Part of a small language model's weights.
Architecture: RMSNorm before each block, biases on query, key and value, tied embeddings.
Training: a variant of SOAP for these matrices, 853M tokens, 6508 steps.
Each number is 128 + 24 x the weight over its row's rms, rounded and kept within 0 to 255. Layers, rows and columns count from 0. The size above them is the row's rms in percent of the matrix's.

# layer 2 attention query, 576x576, rms 0.107, rows 481-574, columns 504-575
size [ 91  91  94 103  98 108  98  98 101 101  99 105  96 103  95 101  96  95  93  96 104  97  97 102 106  96 101  99 102 103 100  78 158  82  72  85  77  78  87  86  73  80  88  73  83  80  84  78  87  83  80 105  99  88  91  87  86  84  86  85  93  94  90  82  98  77  84  92  90  89  95  95  95  90  91  94  91  90  90  90  96  95  87  91  89  87  86  89  89  96  94  87  83  96]
[[107 109 115 104 167 116 146 112 102 131 155 100 117 123 136  96 149 162 119 142  88 108 112 143 102 149 105 144 130 126 161  93 139 101 135  87 124 148 135 135  86 113 109 142 100 137 111 125 120 150  92 113 160 135 116 117 146 137 121 114 130  93 128 165 109 119 141 157 145 105 100 133]
 [109 156 127 158 115 124 159 132 173 108  98 174 142 134 106 119 160 142 152 126 109 120 145 160  98 138  93 113 147 144 192 120 143  99 106 102 101 152 104 105  93 103  82 119 132  92  92 156 167 103 102 158 143 119 173 121 113 153 119 147  90 162 115 119 127 155 162 104 134  94 118 127]
 [179 170 156 123 146 121 133 109 151 155 123 139 104  91 111 107 119 145 119  78 125  82 157 154 151 159 148 110  89 115 123 139 112 129 154 132  69 141 137 148 148 137 103 156 120 119 111 161 110 155 158 102 178 153 104 121 111 114 127 147 133 134 110 140  89 137  79 129 153 121 106 131]
 [ 77 134 124 118 131 121 108 153 119 103 124 106 161 106  97 160 160 108 120  93  97 109 115 150  90 166 136 141 109 115 125 123 160 134 129 118  87 147 161  70 140 134 132 147 111 106 117 131 107 106 124 109  68 124 172 143  93 120 117 165  76 114 148 116 112 132 139  88 144 136 127  95]
 [116 108 124 162 109 139 129 151 123 125 100 114  96 132 130 133 114  71 158 147 191 105 139 129 108 146 127 110 115 148 132 131 153 124 114 121 109 129  78  72 146 129  93 115 137 140 114 124 122 113 150 124 149 173 138 167 129 138  97 116 167 115 109 144 123  98 159  75 128 122 140 137]
 [145 104 129 175 105 176 113 130 141 148  97 149 110 127 149 138 120 141  91  98 167 168 144 112 124 122  88 136 119 122  55 173 140 133 158 133 131 138 120 139 143 122 117 147 135 129 131 112  86 112 168 108 114 149 101  77  91 149 107 141 170 162  86 119 111 139 116 128 158 128 129 139]
 [138  93 116  92 160 105 106 152 170 122 123 113 120 120 135 132 140 125 131 168 144 137 115 122 168 120 138  95 115 132 139 135 132 119 137 122 145 140 140 107 115 124 100 134  70 154 127 115 122 156 129 137 176 104 158 153 161 121 134  78 146 148 121 128 109 131 164 157 171 118 136 109]
 [119  74 131 149 133 131 129 121 106 139 113  99  99 134  99 105 119 132 124  98 109 141 126 126 154 120 138 155 128 110 111 117 102 118 120 102 142 131 101  78 153  83 148 125 142 107 152 151 152  87 122 119 108 101 167 168 122 113  95 128 131 166  79 128 116 118 166 118 177 146 116 149]
 [130  99 135 150 145 111 124 127  96 151  60 104 100 143 129 136 129 125 118 147 144 127 117 112 110 175  96 138 150 177 116 128 130 102 161 144 117 144  72 125 130 126 125 124 125 156 113 129 135  84 113 133 129 122 124 112 131 118 132 168 117  80 104 182 108 140 140 117 120 105  98 122]
 [106 126 127 165 103 106 116 137 161 129 169 120 146 100 132 144 152 104 110  86 142 110 133 133 114 139 138 117 134  91 122 134 119 119  84 136  91 125 161 119  90 125 152 142 174  90 160  89 150 143 123 119 133 130 136 146 143 111  64 112 117 127 166 103 115 156 133  79 146 112 143 120]
 [163 103 149 114 152 137 130 110 162 135 124 113 123 107  99 148  96 120 130 180 104 134 130 101 117 120 144 103 116  96 141 113 151 143 110 128 158 143 134 107 144 154 181 133 193  94 118 161 135 130 135 117 157 130 130 163 112  95 131  91 134 128 126 121 128 168 131 187 159  96 148 115]
 [138 123 134 154 127 136 169 140  74 136 131  84  95 139 150 144 156 141  78 102 133 108 136 121 129 141 103 104 118 141 121 135 155 144  87 140 126 137 118 174 122 124 129 104 150 104 153 181 124  98 128 125 143 127 106 152 116 163 129 174 115 155 138 109 126 139 114  96 169 112 149 133]
 [198 127 124 111 153 126  95 135 104 122 149 139 148 122 137 104 147 142 141 129 108 135 107 134 119 126  94 148 130 115 110 139 119 109 121 169 100 104 132 119 152 101 138 122 120 114 149 134 128 120 120 144 141 168 141 122 134 129 116 131 129  98 108  98 131 129 111  61 143 160 145 133]
 [123 121 127 136 149 123 141 105 129 125 121 170 158 147 145 143 139 124 166 147 144 126 123  97  94 132 152 141 147 178 158 141 139 146 127 148 137 110 128 146 151  88 103 150 154 151 134 144 122 129  89 124 103 109 108 137 147 151 146 127  95 142 143 124 125 166 143 119 149 144 106 155]
 [131 151 135 133 159 160 126 155 174 120 105  82 143 152 112  88 143 138 117  85 122 135 144  85 165 105 139 193 148 131  99 127 132 139 164 118 120 109 105 143 171 129 107  99 124 123 126 132 108 172  54 123 132 112  73 126 178 135 129 147 163 152 163 121 136 155 131 150 159 120 125 155]
 [ 84  94 131  85 108 129  86 143 120 152 142 117  62 114 107 107 188 129 127  96 120 132 158 119 126 141 133 149 116 157 164 129 110 138 147 165 179 138 117 127 150 142  98 145 140 131 145 157 105  55 133 114 123 140 132 116 161 116 132 154 102 131 153 115 120 148  87 180 153 124 150 104]
 [159 150 116 113 120 101 107 126  93 128 162 202 125 129 148 102 130 112  97 116 115 122 138 134 125 170 118 139 125 116 174 107 137 118  88  92  82 146 124 111 109 153 154 149 122 110 179 128 159 118 144 112 114 106 145 141 117  98 125 103 118 145 185  89 126 170 130 113 141 130 102  93]
 [124 158 128 155 127 117 158 132 129 123 117 146 160  92 142 134 144 153 131 143 108 153 128 116 122 106 113 118 165 134 141 119 153 123 136 120 134 156  89 123 161 105 118  97 117 170 114 171 120 152 126 116 162 141 100 131 118 105 149 147 100 122 131 163 117 138  99 153 142 125 150  92]
 [ 90 125 123 112  99 172  90 128 138 137 159 166 125 151 136 160 131 150  90 132  99 113 125 121 159 109 132 106 139 221 172 112 161 119  89 110 162 165 125 124 119  95 142  96 123 131 147 140 105 120  58 165  74 132 127 140 114 207 128 153 118 146 165 131 170 159  71 170 165 124 132 172]
 [121 119 121 124 114 109 136  91 183 140  95 162 121 168 137 119 168 149 128  96 131  93 120 121 144  87 113 196 112 131  97 135 127 103 136 119 160 129 130 139 104 111 137 102 125 178 100 144 154 145 126 133 121 129 101  75 178 118 150 168 142 124 103 160 114 177 143 131 166  98 142 115]
 [ 84 145 141 120 156 164 118 142 142 104  98 113 132 134 144 163 143  65 168 135 108 148 115 107 150  98 121 117 132 147 177 124 135 156 147 126 124 142 143 121 146 147 138 133 113 148 118 144 152 153 159 124 150 119 137 126 152 153 147 120 108 121 149 124 117 127 114 145 130 108 139 102]
 [ 95 122 119 133 168 131 164 143 111 119 190 104 126 138 106  88 127 121 156 133 132 105 138 138 135 120 125 103 149 114 100 122 104 131 148 113 120 140 123 128 115 147 104 148 149 140 108 141 127 118  90 137  97 105 150 120 161 155 114 133 130  77 149 125 123 129 165  96 122 126 128 134]
 [125 146 123  69 137 134 114 149 102 140 103 110 129 115 120 134 176 123 178  99 109  86 131 104 139 124  89 126 117 169 100 119 117 123 139 136 109  71 104 120 100 124 126 143  79 100  93 140 113  82 147 172 142  68 162 142 109 125 140 157 108 125 120 149 112 130 132 116 127 159 121 113]
 [128  99 145 176 154 125 176 128 135 159 124 117 148 145 131 137 142 115 136 154 103 161 149 130 154 118 114 156 138 124 147 153 124 122 129 110  84 165 153 144 146 135 141 149 118 105 141 122 143 107 159 119  91 137 145 124 131 126 148  81 126 122 107 122 151 161 118 127 126 149 155 112]
 [114 129 135 105 136 149 187 181 122 106 155 151 135 144 130 108 158 123 118 107 102 120 157 140 122 172 113 136 136 101 186 124 147 121 127 130 154 125 107 134 139  95 173  95 173 123 108 119 131 146 124 132 132 110 151 124 121 150 125 128 141 131  95 106 139 141 146 112  86 165 131 114]
 [184 130 120  99 146 126 195 116 108  86 127 166 135 119 153 132 164 125 139 102 133 125 134  95 131 145 118  98 131 107 120 153 111 131 104  92 123 109 101 109 109 121 121 156 130 112 139 140 143 125  96 120 182 100 150 134 148 143 159 147 122 122 145  96 155 175 147 120 128 159  84 152]
 [136 135 125 150 168 127 121  77 150 125 122 146 106  56 131 141 120 141  90 166  82 124  98 157 121 184 104 145  83 163 163 151 144 133 163 113 114 102 133 110 123 134 121 167 165 125 124 151  98 163 145 105 118 128 139 113 104 114  92 126  90 108 132 128 155 113 141 160 103  82 175 130]
 [125  94 111 180 108  98  87 162 161 123 124 127 118  90 127 146 145 136 109 100 147 120 135  95 140 104  75 141 152 104 111 133  99 155 106 108 146 143 156 114 106 150 118 153 115 189 112 153 109 130 116 136  80 106 137 111 123 141 106 127 150 171 143 137  98 182 106 111 150 153 115 149]
 [172 124 115 105 116  88 135 111 145 159 151 111  78 135 112 135 146 171  93 124 135 159 122 153 135 141 138 111 139 135 112 127 127 102 173 157 144 163 162 135 124 113  95 117 111 137 108 129 144 143 141 110 146 123 151 122 173 108 133 170 146 130 106 144  89 132 121 139 146  81 165 123]
 [163 116 145 134 118 134 132 117  86 139 135  99 107 127 123 167 110 119 103 142 136 115 126 145 132  96 113 102  46 154 153 114 125 133 164 141 108 145 100 107 128 162 134 109 149 130 141 144 132 105 147 130 123 140 118 113 122 128 148 166 153 152 144 154 172 137 204 157 136  83 109 111]
 [109 132 122 106  93 141 129 146 119 110 142 114  76 120 160  99 160 129 130 125 175 119 128 138 118 153 112 134  99 139 133  94 118 143  55 133 115 132 114 176 153 138 134 108  89  82  98 135 125 109 136 142 133  76 127  82 153 126 132 129 165  98 111 120 150 109 116 101 129 138 148 125]
 [100  95 116 145 133 177 111 136 119 127 134 177 126 114 151 121 117  88  71 138 155 109 150 159 136 153 118 164  73 126 151 166  88 125 145 118 103 124 109 159  99 157 123 130 150 119  80 139 155 141 140 118 167 143 103 128 180 109 112 111 137 118 140 161 122 136 144 122 128 178 134 137]
 [140 146 122 166 135 164 179 115 112  93 149 164 169 112 160 175  99 119 121 114 149 125 117 157 148 127 126 150  99  99 145 152  98 165 188 108 142 133 137 146 122 168  95 154 131 170 106 173 132 142 129 144 155 101 126 118 139 123 121 126 146 114 147 149 147 129 175 137 122 155 117 141]
 [ 98 100 102 100 174 143 119 160 139 130 109  93 133 138 116 121  99 123 166 126 102 146 117 142 120 163 132 135 139 126 163 107 162  90 133 108  91 118 118 101 109  74 160 101 110 138 153  89 133 130 136 116 103 155 141 172 152 165 123 118 147 143 161  84 126  76 140 124 133 120 130 101]
 [138 124 132  93 148 126 102  87 126 139 128 117 145 102 137 161 113 114 130 115 160 126 130 163 100 114 134 140 130 180 108 109  84 108  74 101  65 175 106 152 133 170 112 154 173 120 114  88 117 131 139 153 172 150 180 158 166 145 102 152 168 117 163 139 133 158 140 106 106 126 171 129]
 [106 144 137 131 130 116 119 104 167 121 130 110 129 133 120 152 128 170 126  84 138 103 133  93 156 141 146 133  94 128 123 141  95 146 116 109 102 115  94 146  83 109  85 164 130 138 126 161 146 141  86 161 138 102 179 159 145 120 121 161 147 149 129 124 143 140 189 140 107 141 136 126]
 [137 142 114 177 179 159 143  87 135  92 148 163 145 110 145 167  89 113  69 100 152 118 122 162 121 128 125 136  99 143 113 137 120 132 148 107 119 184 161 109 130 127 126 138 124 120  78 170 136 123 174 134 151 128 100 133 134 106  95 132 125 126 109 149 132 126 135  94 111 158 145 154]
 [ 86 125 140 105 121 124 145 132 168 111 143 120 103 155 119 133 130 135 129 143 125 108  75 160 119 131 133 158 123 119 105  87 135  88 156  77 106 119 123 133 176  95 134  92 111 151 167 113 100 144 130 140 123 152 121 118 138 111 130 104 144 174  96 106 127 135 155 115 105 123 156 125]
 [118 147 129 152 158 161 157 130 145  79 120 112 111 107 139 171 109 136 118  50 117  99 136 154 143 164 167 127  51 109 133 125 142 134 175 100  84 196 118 152 134 120  95 142 112 148 119 141 130 105 147 140 136 101 118 146 132 114  95 117 159 126 121 140 172 130 117 122 104 160  95  88]
 [105 112 114 138 102 140 145 130 151 101 151 131  97 123 100  93 179 106 155 138  86  93 127  90 134 138 119  84 147 129 108 130 136 105 143 115 151  83 146 136 182 154 155 140  94 141 180 145  97 128 150 119 159 148 114 129 140  96  99 138  99  98  92 143 103  75 136 146 172 112 148  94]
 [112 148 136 100  99 135 122 139 158 178 104  73 127 161 103 147 125 121 136 196 132 133 125 114 124 118 132 116 109  98 149 112 149 132 144 120 167 152  69  70 145 132 138 136 148 158 170 117 122 124 115 142 109 129 141 150 146 128 151 129 146 125 156 103 148 124 126 141  96 125 100 107]
 [123 122 127 145 176 126 143 123 114 122 158 173 132 118 114 176 160 133 135  89 135 133 101 152 138 137 119 144 110 110 140 119 126  85 110 147 119 126 132 161 106 134 131 118 138 149 127 107 108 148 128 152 134 105 124  95 113 122 130 126 116 153 122  98 112 123 144 143 129 119 162 144]
 [149 143 130  76 141 132 143 115 131 113  72 117 112 165 146 124 121 159 146 157 156 134 106 143  88 140  88  99 112 160 151 115 132 122  93 126 153 126 123 127 139  97 112 104 102 109 151 167 144 125 136 117 104 143 119 152 164 132 150 135  97 134  96 127 121 122 123 137 129 119 130 163]
 [105 114 130 155 154 159  85 106 183 116 120  83 147 115 135 170 109 156 113 115 110 138 161  90 149 132 118 160 106 167 103 116  94 162 128 143 121 138 116 137 111 127 111 171 159  91 128 122 106 163 133 127 169 124 124 109  85 142 133 122 129 147 127 135 144 173 108  99  97 123 150 112]
 [ 99 145 113 171 148 141 156 132 148 163 134  83 118 167 170 129 139 134  95 150  99 137 143 154 129  89 148 133  93 110  93 110 112 127 148  90 129 136 128 172  97 116 120 133 135 116 139 151 139 149 107 135  64 137 119 123 148  99 125 103 119 185 105 196 184 123 102 116 106 136  93 133]
 [133 103 124 190 137 126 130 114 141 121 151  72 134 105 106 120 163  84 148 166 110 112 121 109  91 156 154 160 110 127 131 135 149 118 120 105 140  82 118  97 103 112 157 108 162 107 118 110 154  98 117 126 127  94 101 107  98 152 116 126 106  99 111 108 143 137 139 113 120 135 113 118]
 [ 69 118 151 157 122  93 113 141 153 128  99 166 138 141 151 126 139 115 115  82 148 128 126 149 144 128 126 153  70 128 122 102 120 111 125  78 134 111 135 132 134 121 130 138 173 135 135 136  77 178 108 126 136  81 147 155 146 124 124 140 122 160 112  82 163 121 122  74  89 165 101 116]
 [128 117 126 124 116 187  62 158 122 163 105 174 162 121 132 134 138  74 148 169  61 141 129 136 128 158  96 113 119 130 171 137 136 113 116 125 146  84 122 115 107 143 143 116 168 132 144 124 155 116  97 103  97 135 152 132 141 108 121 120 116 156  85 139 107 113 156  97 115 143  81  95]
 [ 63 152 120 129 117 116 142 147 137 137 181 144 151 136 155 124 125 142 103 108 141 139 113 119 110  99 172 112  84 155 136 114 130 143 122 107 171 106 143  72 136 132 121 133 151 133 167 126 105  83 151 139 128 123 129 126 167 115 116 143  78 186 139 156 184 148 133  71 154 120 104 144]
 [165 133 139 138 102 121 148 105 146 112 150 138 143 125 139 181  96 120 132 148 124 126  96 129  97 132 111 115  95 120 101 130 131 118 132 123 118 186 100 135 143 127 123 154 124 156 112 135 130  91 130 131  47 132 153 121 104 114 149  93 136 188 111 163 171 151 114 136  84 107 152 139]
 [143 161 130 136 142 118 117 154 131 136 170 170 112 123 123 101 144 127  85 126 122 173  93 137 143 128 103 110 127 153 130 119 137 141 104 113 138 132 157  94 116  80 131  95 143 103 137  77 123 124 112 161 150 115 122 148 167 114 157 145 155 180 151 142 165 136 102  68 138 151 112 134]
 [112 109 133  94 108 142 120 120 106 129 118  69 103 148 115 124 164  98 154  81 120  97 101 156 143  98 119 106  89 131  92 128 102  85 101 144 104 112 106 121 122 135 108 156 144 116 163 127 122 166 165 144 131 128 157 115 147 139 144 134 109 141 109 121 117 103 141 122 109 117 143  92]
 [133 118 126 136  99 149 141 179 101 120 155 149 141 121 140 155  73 104 111 137 149 126 115 107 123  99 126 137 109 119 156 113 119 112  99  92 110 132 156 143 126 159 120 133 122 149 107 190 109 131  81 133  88 123 123 114 124 151 129 146 149 150 137 170 106 116 115 122 106  76 119 127]
 [142 151 122 121 115 108  77  99 156  88 121 193 145  90 149 131 134 154 116  78 104 132 153 133 112 118 140 136 119  95  63 159 115 189 114 147 132 164  97 136 139 145 143 157 148 135 148 132 117 121 149 148 103 171  67 144 169 155 118 123 163  77 153 132 131 137  97 159 123 155 122 157]
 [126 114 126 149 147 162 135 169 189 138 126 119 104 105 134 109 150 115 125 136 122 149 134 137 118 130 137  65 128  87 142 113 127 125 182 166  87 134 162 134 116 118 159 138 173  97 137 104 107 146 142 111 127 133 131 103 140 110 110 126  96 124 130  63 113  98 164 153 153 155 143 138]
 [175 147 146  92 120 143  75 145 124 104 153 150 145 108 109 159 158 184 113  96 122 129 114 129 119 120 115  74 118 116 162 108 114 130 108 140 100 142 122 188 112 103 156 104 122 153 119 100 145 108  95 143  96  91 148 144 120 118 130 129 131 161 126 129 140 172 105 160 158 134 173 131]
 [102 135 140 107 164 111 114 142 111 118 105 143 132 159 156 139 173  93 117 115  97 133 105 125 160 169 137 161 137 113 104 152 122 115 108 135 149  87 145 154 122 128 127 123 192 110 107 138 115  92 137 119 149 109 126  62 145 116 122 123  88 153 128 121 106 125 124 123 101 135 157 111]
 [129 128 126 149 154 142 139 174 120 105  68 150 101 103 147 110 122 102 146 142 162 120 144 116 105 124 140 141  67 162 138 132 120 167 154 122 107 128 146  94 159 125  97 131 133 124 109 179 123 103 139 129 143  96 158 139 134 139 111 141 137 102 138 157 109  75 129 101 117 106 131 157]
 [104  80 134  88 108 137 129 118  81 162 172  79 104 119 106 108  72 160 102  85 155 133 120 125  83  96 100 150 136 101 106 114 124 126 128 152 174 184  61 106 137  96 140 145  84  90 187  91 144 158 144  99  91 125 102 135 105 109 129 156 143 134 144  98 131 178 138 126 143 153 135  99]
 [167  97 128 106 124 110 116 114 169 102 115 101 113 130 142 134 116 146 166 112 106 112 124 170 190 133 114 124 107 102 130 197 118 117 168 137 117  95 129 118 112 103 131 110 175 114 131  93 154 143 105 120  73  89 105 145 144 155 126 130 170 143  88  82 135 128 167 130 121 141 118 153]
 [ 69  84 125 116 134 158 178  98 109 112 154 116 203 141 125 154 106 122 115 150 124 154 109 154 121 143 159 150 108 119 121 166 130 126 122 151 100 137 117 113 142 199 126 155 105 104 175 133 131 138 155  90 130 153 164 120  90 156 135 142 138 142 150 135 126 126 112  91 125 154 136 118]
 [136 154 119 105 136 124 124  98 114 128 110  93 112 121 135 146 138 172 119 136 151 142 139  94 116 168 158 182 131 140 139 149 114 136 169  99 148 175 134 131 145 126 102 155 125 156 126 112 135 135  78  99 131 144 121 108 162 116 113 186 108  73 115 130 102 127  85 123 148 125 156 131]
 [109 155 121 177  92 124  87  96 132 121 117 177 134 180 147 185 113 144 143 158 127 150 119 152  94 124 123 135 128  60 147  99 122 125 157  84 147 140 110 101 135  85  90 106 125 143 117 147 159 170  96 129 162  99 132 137 141 114 141  89 164 149 157 144 147 138 140 146 103 115  85 129]
 [134 160 149 142 141 139 104  66  96 140 147  58 125 133 126 121  99  78 145 139 125 122 141 127 129 121 132 109 109 107 135 120 161 144 117 161 114 114 129  56 152 152 119 149 111 136 136 157 191 117 104  96 108 105 138 110  59 126 141 142  86 101 140 152 126 110 108 139 117 122 125 124]
 [168 101 115 125 128  84 125 127 124 139 139 154  60 125 116 145 119 158 141 163 141 121 152 116 166 124 136 137 197 138 139 130 159 113  97 102 110 105 151  89 105 151 165  98 123 115 124  64 149 106 111 120 146 141  95 107 159 128 146 113 150  78 146  52 123 148  87 119 135  94 163 130]
 [129 156 109 128 123 125 131 140 169 159 107 162 148 170 118  79 115  69 157 153 149 129 127 142 104 136 135  80 130  95  98 114 107 135 130 129 128 107 165 119 152 166 142 127 116 129  99 133 102  92 150 101 118 145 115 139 136 117 113 124 153  60 121 140 125 144 172 127 161 141 106 125]
 [161 173 135 119  98 157 130 164 164 105  76 134  81 103 148 163 151 176 105 166 137  95 144 113 142 148 129 131 104 169 110 149 105 153 148 148 131  68 108 100 143 166 124 131 117 151 139 166 145 131  97 150 159 121 137 137 146 128 153  94 137 119 140 126 128 137 124 105  73 124 142 130]
 [133 126 124  75  83 122 128 143 135 153  77 133 139 114 142 119 113 135 163 158 115 110 103 112 117  75 153 126 139 115 109  87 166 131 113 150 164 145 110 112 125 123 142 113 115 159 167 112 152 115 135 127 152 125 102 163 126 167 136 102 152 135 107 125 155 128 174  94 123  95 117  78]
 [116 143 122 140 193 122 140 144 168 207 126 122 152 102 133 139  88  99 156 151 122 123 106 109 120 118  93 124 155 123 129 111 151 133 147 141 118 183 122  77 160 114  87 128 133  93 174 115 115 101 124 127 170 115 146  98 181  90 149 124 126 146 121 124 146 109 153 119  86 147 101 143]
 [119 104 137  66 127 129 129 133 150 129  79 102 102  92 113 148 128 125 181 168 107  90 118 106 147 100 118 124 109 172 137 104 111 114 144 148 133 108 104 125 170  99 126 127 113 137 120 123 130 147 135 104 166 124 119 151 110 152 152  78  97 149 118 137  96  94 132 156 120 116  83 132]
 [112 139 130 129 116 101 155  75 127  93 124 144 119 123 118 149 143 125 129 164 111 133 147 112 128  48 140 128 120 100 116 122 145  90 141 143  95 138 170 149 155 131  89 129 166 132 155 121 111 146 138 114  96 117 138 165 125 120 164 132  93 153 107 130 115 124 148 130 132 111 131 134]
 [140 143 122 139 128 182 106  61 146  87 121 189 123 114 141 178 128 145 164 107 115  81 112 133 157 113 147 129 101 116 147 141 106 103 140 136 131  89 122 139 140 166 152 154 168 123 108 155 117 117 145 108 106  97 113 126  99 104 128 119 123  91 106 165 129 133 138 143 100 120 141 158]
 [116 147 119 177 158 108 169  99 130  88 129 149 161  77 145 131 161 134 106 130 100 118 183 137 155 129 126 174  90  97 126 122  82 134 144 129 115 138 105 132 149 114 147 137 168 128 111 113 102 137 139 139 176 137 149 119 121 150 110 133 163 138 113 156 124 106 124 128 144 121 139 140]
 [126 158 127  96 113 139 112 135 121 127 101 128  94 141 102 176 148 137 104 151 126 110 112 115 105 131 114 121 143 138 136 133 142 127 110 156 118 164 124 110 136  62  95 102 122 112  86 133 129 118 130  95 124 119 150 127 119 141 168 144 113 161 139 116  89 143  89 145 165 141 160  84]
 [121 133 146 156 166 109 140 109 158 159  92 111 125 130 147 153 101 132 137 123 128 151 167 128 172 116 125 110  90  97 128 148 126 119 153 163 157 130 117 175 163 105 110 122 144 150  94 126 118 176 133 141 154 120 126 158 134 122 125 135 139 138 143 116 151 144 110 141 160 110 134 109]
 [134 145 133 140 105 125  85 158  75  97 163 128 175  87 136 125 111 133 114 119 154 143 123 121 166 153 142  91 166  85 143 132 133 138 125 101 128 152 146 165  59 165 129 130 132 117 151 125 111 149 126 109 135 165 138 149 115 105  70 159  82 137 130 114 111 112 129 160 107 125  71 139]
 [ 94 153 119 114 138  84 125 110 127 134 134 149 123  95 154 102 172 167 125  85 133 129 128  83 102 160 133 142 130 188  65 132 140 139  81 145 103 132 118 136 131 113 137 125 129 106 182  85 133 132 153 133 146 145 136 108 121 143 137 152 130  64 124 154 141 146 124 100 122 129 147 145]
 [ 89 119 148 118  74 131  99 142 154 159 104 127 144 159 104  81 124 113 200  81  94 166 108 100 140 133 138  91 173 174 118 112 146 146 113 129 129  90 151 123 134 117 114 133 155 156 133 127 129 145 152 109 134 112 113 115 155 114 144 116 138  93 124 104 144 104 112 160 172 158 115 123]
 [136 149 117 158  73 120 130 149 136 127 115 154 126 124 143 166 120 153 117  81 160 110 115 140  78 109 155 145 114 177  66 132 109 119 118  95  96 113 123 197 162  89 140 138 128 122 116 146 131 116  80 159 165  88 127 152 128 103 136 100 109 143  97 101 144 135 159 116 100 124 143 132]
 [ 68 115 153 183 113 155 115 122 128 187 145 120  99  83 115 112 159 118 161 117 151 153  82 139 142  86 129 171 106 122 138 134 113 110 116 138  92 184 125 165 106 116 132 162 110 125 128 178 153 151 140 126 139 105  88 118  85 164 112  96 136 116 125 148 100 143  92 153 143 112 103 117]
 [134 138 123 126 111 126 127 133 156 108 170 127 130  91 116 107 151 145 116 141  91 111 109 130 144 101 147  92 119 191 110 132 105 128 152  92 117 103 134 129 161 149 120 125 140 135 154  92 122 128 143 115 108 153 112 146 117 104 100 153 124 101 110 181 110 152 130 140 123 122 105 170]
 [ 83 123 141 101 130 147 157  96 118 131 110 143 142 141 146  85 140 139 127 109 132 102 137 125 118 136  91 111 133 128 175 119 124 140 106 168 126 138 156 103 154 123 121 104  98  65 126 103  92 162  89 121 118  93  74  86 128  77 122 104 196 113 129 124 172 123 153 145 155 120 118 137]
 [ 63 119 124 135 105 187 164 111 153 103 136 109 115 168 117 142 135 101 125 113 122 105 132 169 115 103 172 128 147 168 105 135 130 150 111 150 104 109 116 135 141 116 110  62 118 152 139 104 166 105 100 118 111 139 121 100 159 159 149 138 166 126 119  65 124  83 140 128 102 136 115 170]
 [122 156 146 163  79 134  87 111  66  78 104 147 140 124 144  66 139 149 167 117  91 147 156  99 164 118  92 113 127  89 145  95 106 119 104 113 114  89 138 131 136 129  95 136 124 145 149 195 108 128 148 118 166 128 127 135 120 145 124 142 112 105 134 140 107 119 152 142 145 146 147 127]
 [155 126 133  93 148 125 126 128 134 133  96 179 178 125 132 124 140 106 155 154 134 154  93 124 148  76 131 148 129 155  68 160 111 124 132 120 174 125  99  97 209 125 120 168 131 118 147 138 156  96 136 134 138 104 116 123 166 128 178 101 118 120 128 170 136 123 145 135 135 122 136 110]
 [121 144 146 121 115 127 122 110 130 103 150 165 142 159 153 145 143 104 169 128 102 140 141 122 132  65 125 139  99 143 102 150 135 131 103 102 142 143 129  89 118 124 115 161 116 100 167 162 113 132 127 117  84 134 180 130 150 133 186  96  70 113 140 151 106 134 140 166 101 110 134 106]
 [132 126 128 116 135 126  68 143  85 119 149  89 138 134  90 115 127 183 145 149 123 145 140 138 136 166 132 167 140 104 116 119 115 119 129 137 155 110 150  92 175 133 165 123 140 108 124  58 144 127 138 104 115 139 142  98 151 116 154 129  98 134 138 102 133 143 109 123 122 148 135 141]
 [129 130 146 114 110 167 152 125 164 163  92 153 118 152 107 137 126 146 124 131  96 134 119 173 126 119 132 177 101 113 107 151 146 137 146 141 130 105 156 159  72 101 139 153 123 123 124 121 114 103 122 124  75  71 128 108 106 182 140  64 135 120 111 163 153 132 137 119 113 116 146 117]
 [119  84 143 142 135 134 111 118 129  85 106 174 140 130 138 124 180  88 127 103 148  89 128 108 161 178 123 148 123 161 130 145 118 116 145 121 137 101 178 103 149  95 157 136 149  74  95 123 121 135 138 166  82 144 105  88 114 128 100 143 133 108 138 124 118 106 143 162 139 159 107 111]
 [108 162 121 132 204 119 147 157 146 122 119 151 158 120 107 166 116 137 117 132 136 121 133  76 117 157 124 127 115 121 111 123 126 118 125 126 144 173 153 130  97 101 155 152  87 120 108 135 145 141 128 166 168 126 134 146 124 105 140  94 117  99 112 120 172 100  96 118  67 133 131 123]
 [119 153 124 153 138 122 123  64 131 131 123 128 135  87 115 118 141 109 125  90 168 150 142 116 127 152 139 106  83 143 115 142 106 118 165 184  77 123 106 161 128 127  98  87 142 113 151 122 130 145 125 145 155 142 161 144 131  79 151 144 134 134  84 147 144 119 149 137 150 127 139 146]
 [140 136 134 135 159 104 122 130 155 146 103  98 155 178 109 149 128 100 128 125 120 148 152 153 132 100 109 121 146 163 122 113 139 126 116 183 105 177 109 107 136 120 149 176 121 131 105 155 159 106 111 136 131 170  91 147 141 114 139 131 169 151 112 146 128  79 126 136 110  80 169 139]
 [127  76 129 153 151 119 140 157 133 114 142  80 121 136 101 134 175 132  91 128 119 118 133 146  91 151 159 125 145 101 104 134 136 132 115 135 119 156 119 125 147 125 165 128 150 129 118 104 156  73 133 154 125 112 105 152  96 178 123 124 129 158 132 124 136 146 120 140 102 127 189 134]
 [143 123 165 121 106 150 128 143 166 123 107 124  80 164 130 115 101 154 101 113 137 131 114 100 142  67 125 144 142 101 140 136 101 134 152 121 116 111 130 106 134 136 131 118 142 135 177 130 179 191 121 151  94  98 156 135 111 144 177 120 161 129 135  68 133 126 128 114 113 105 171 107]]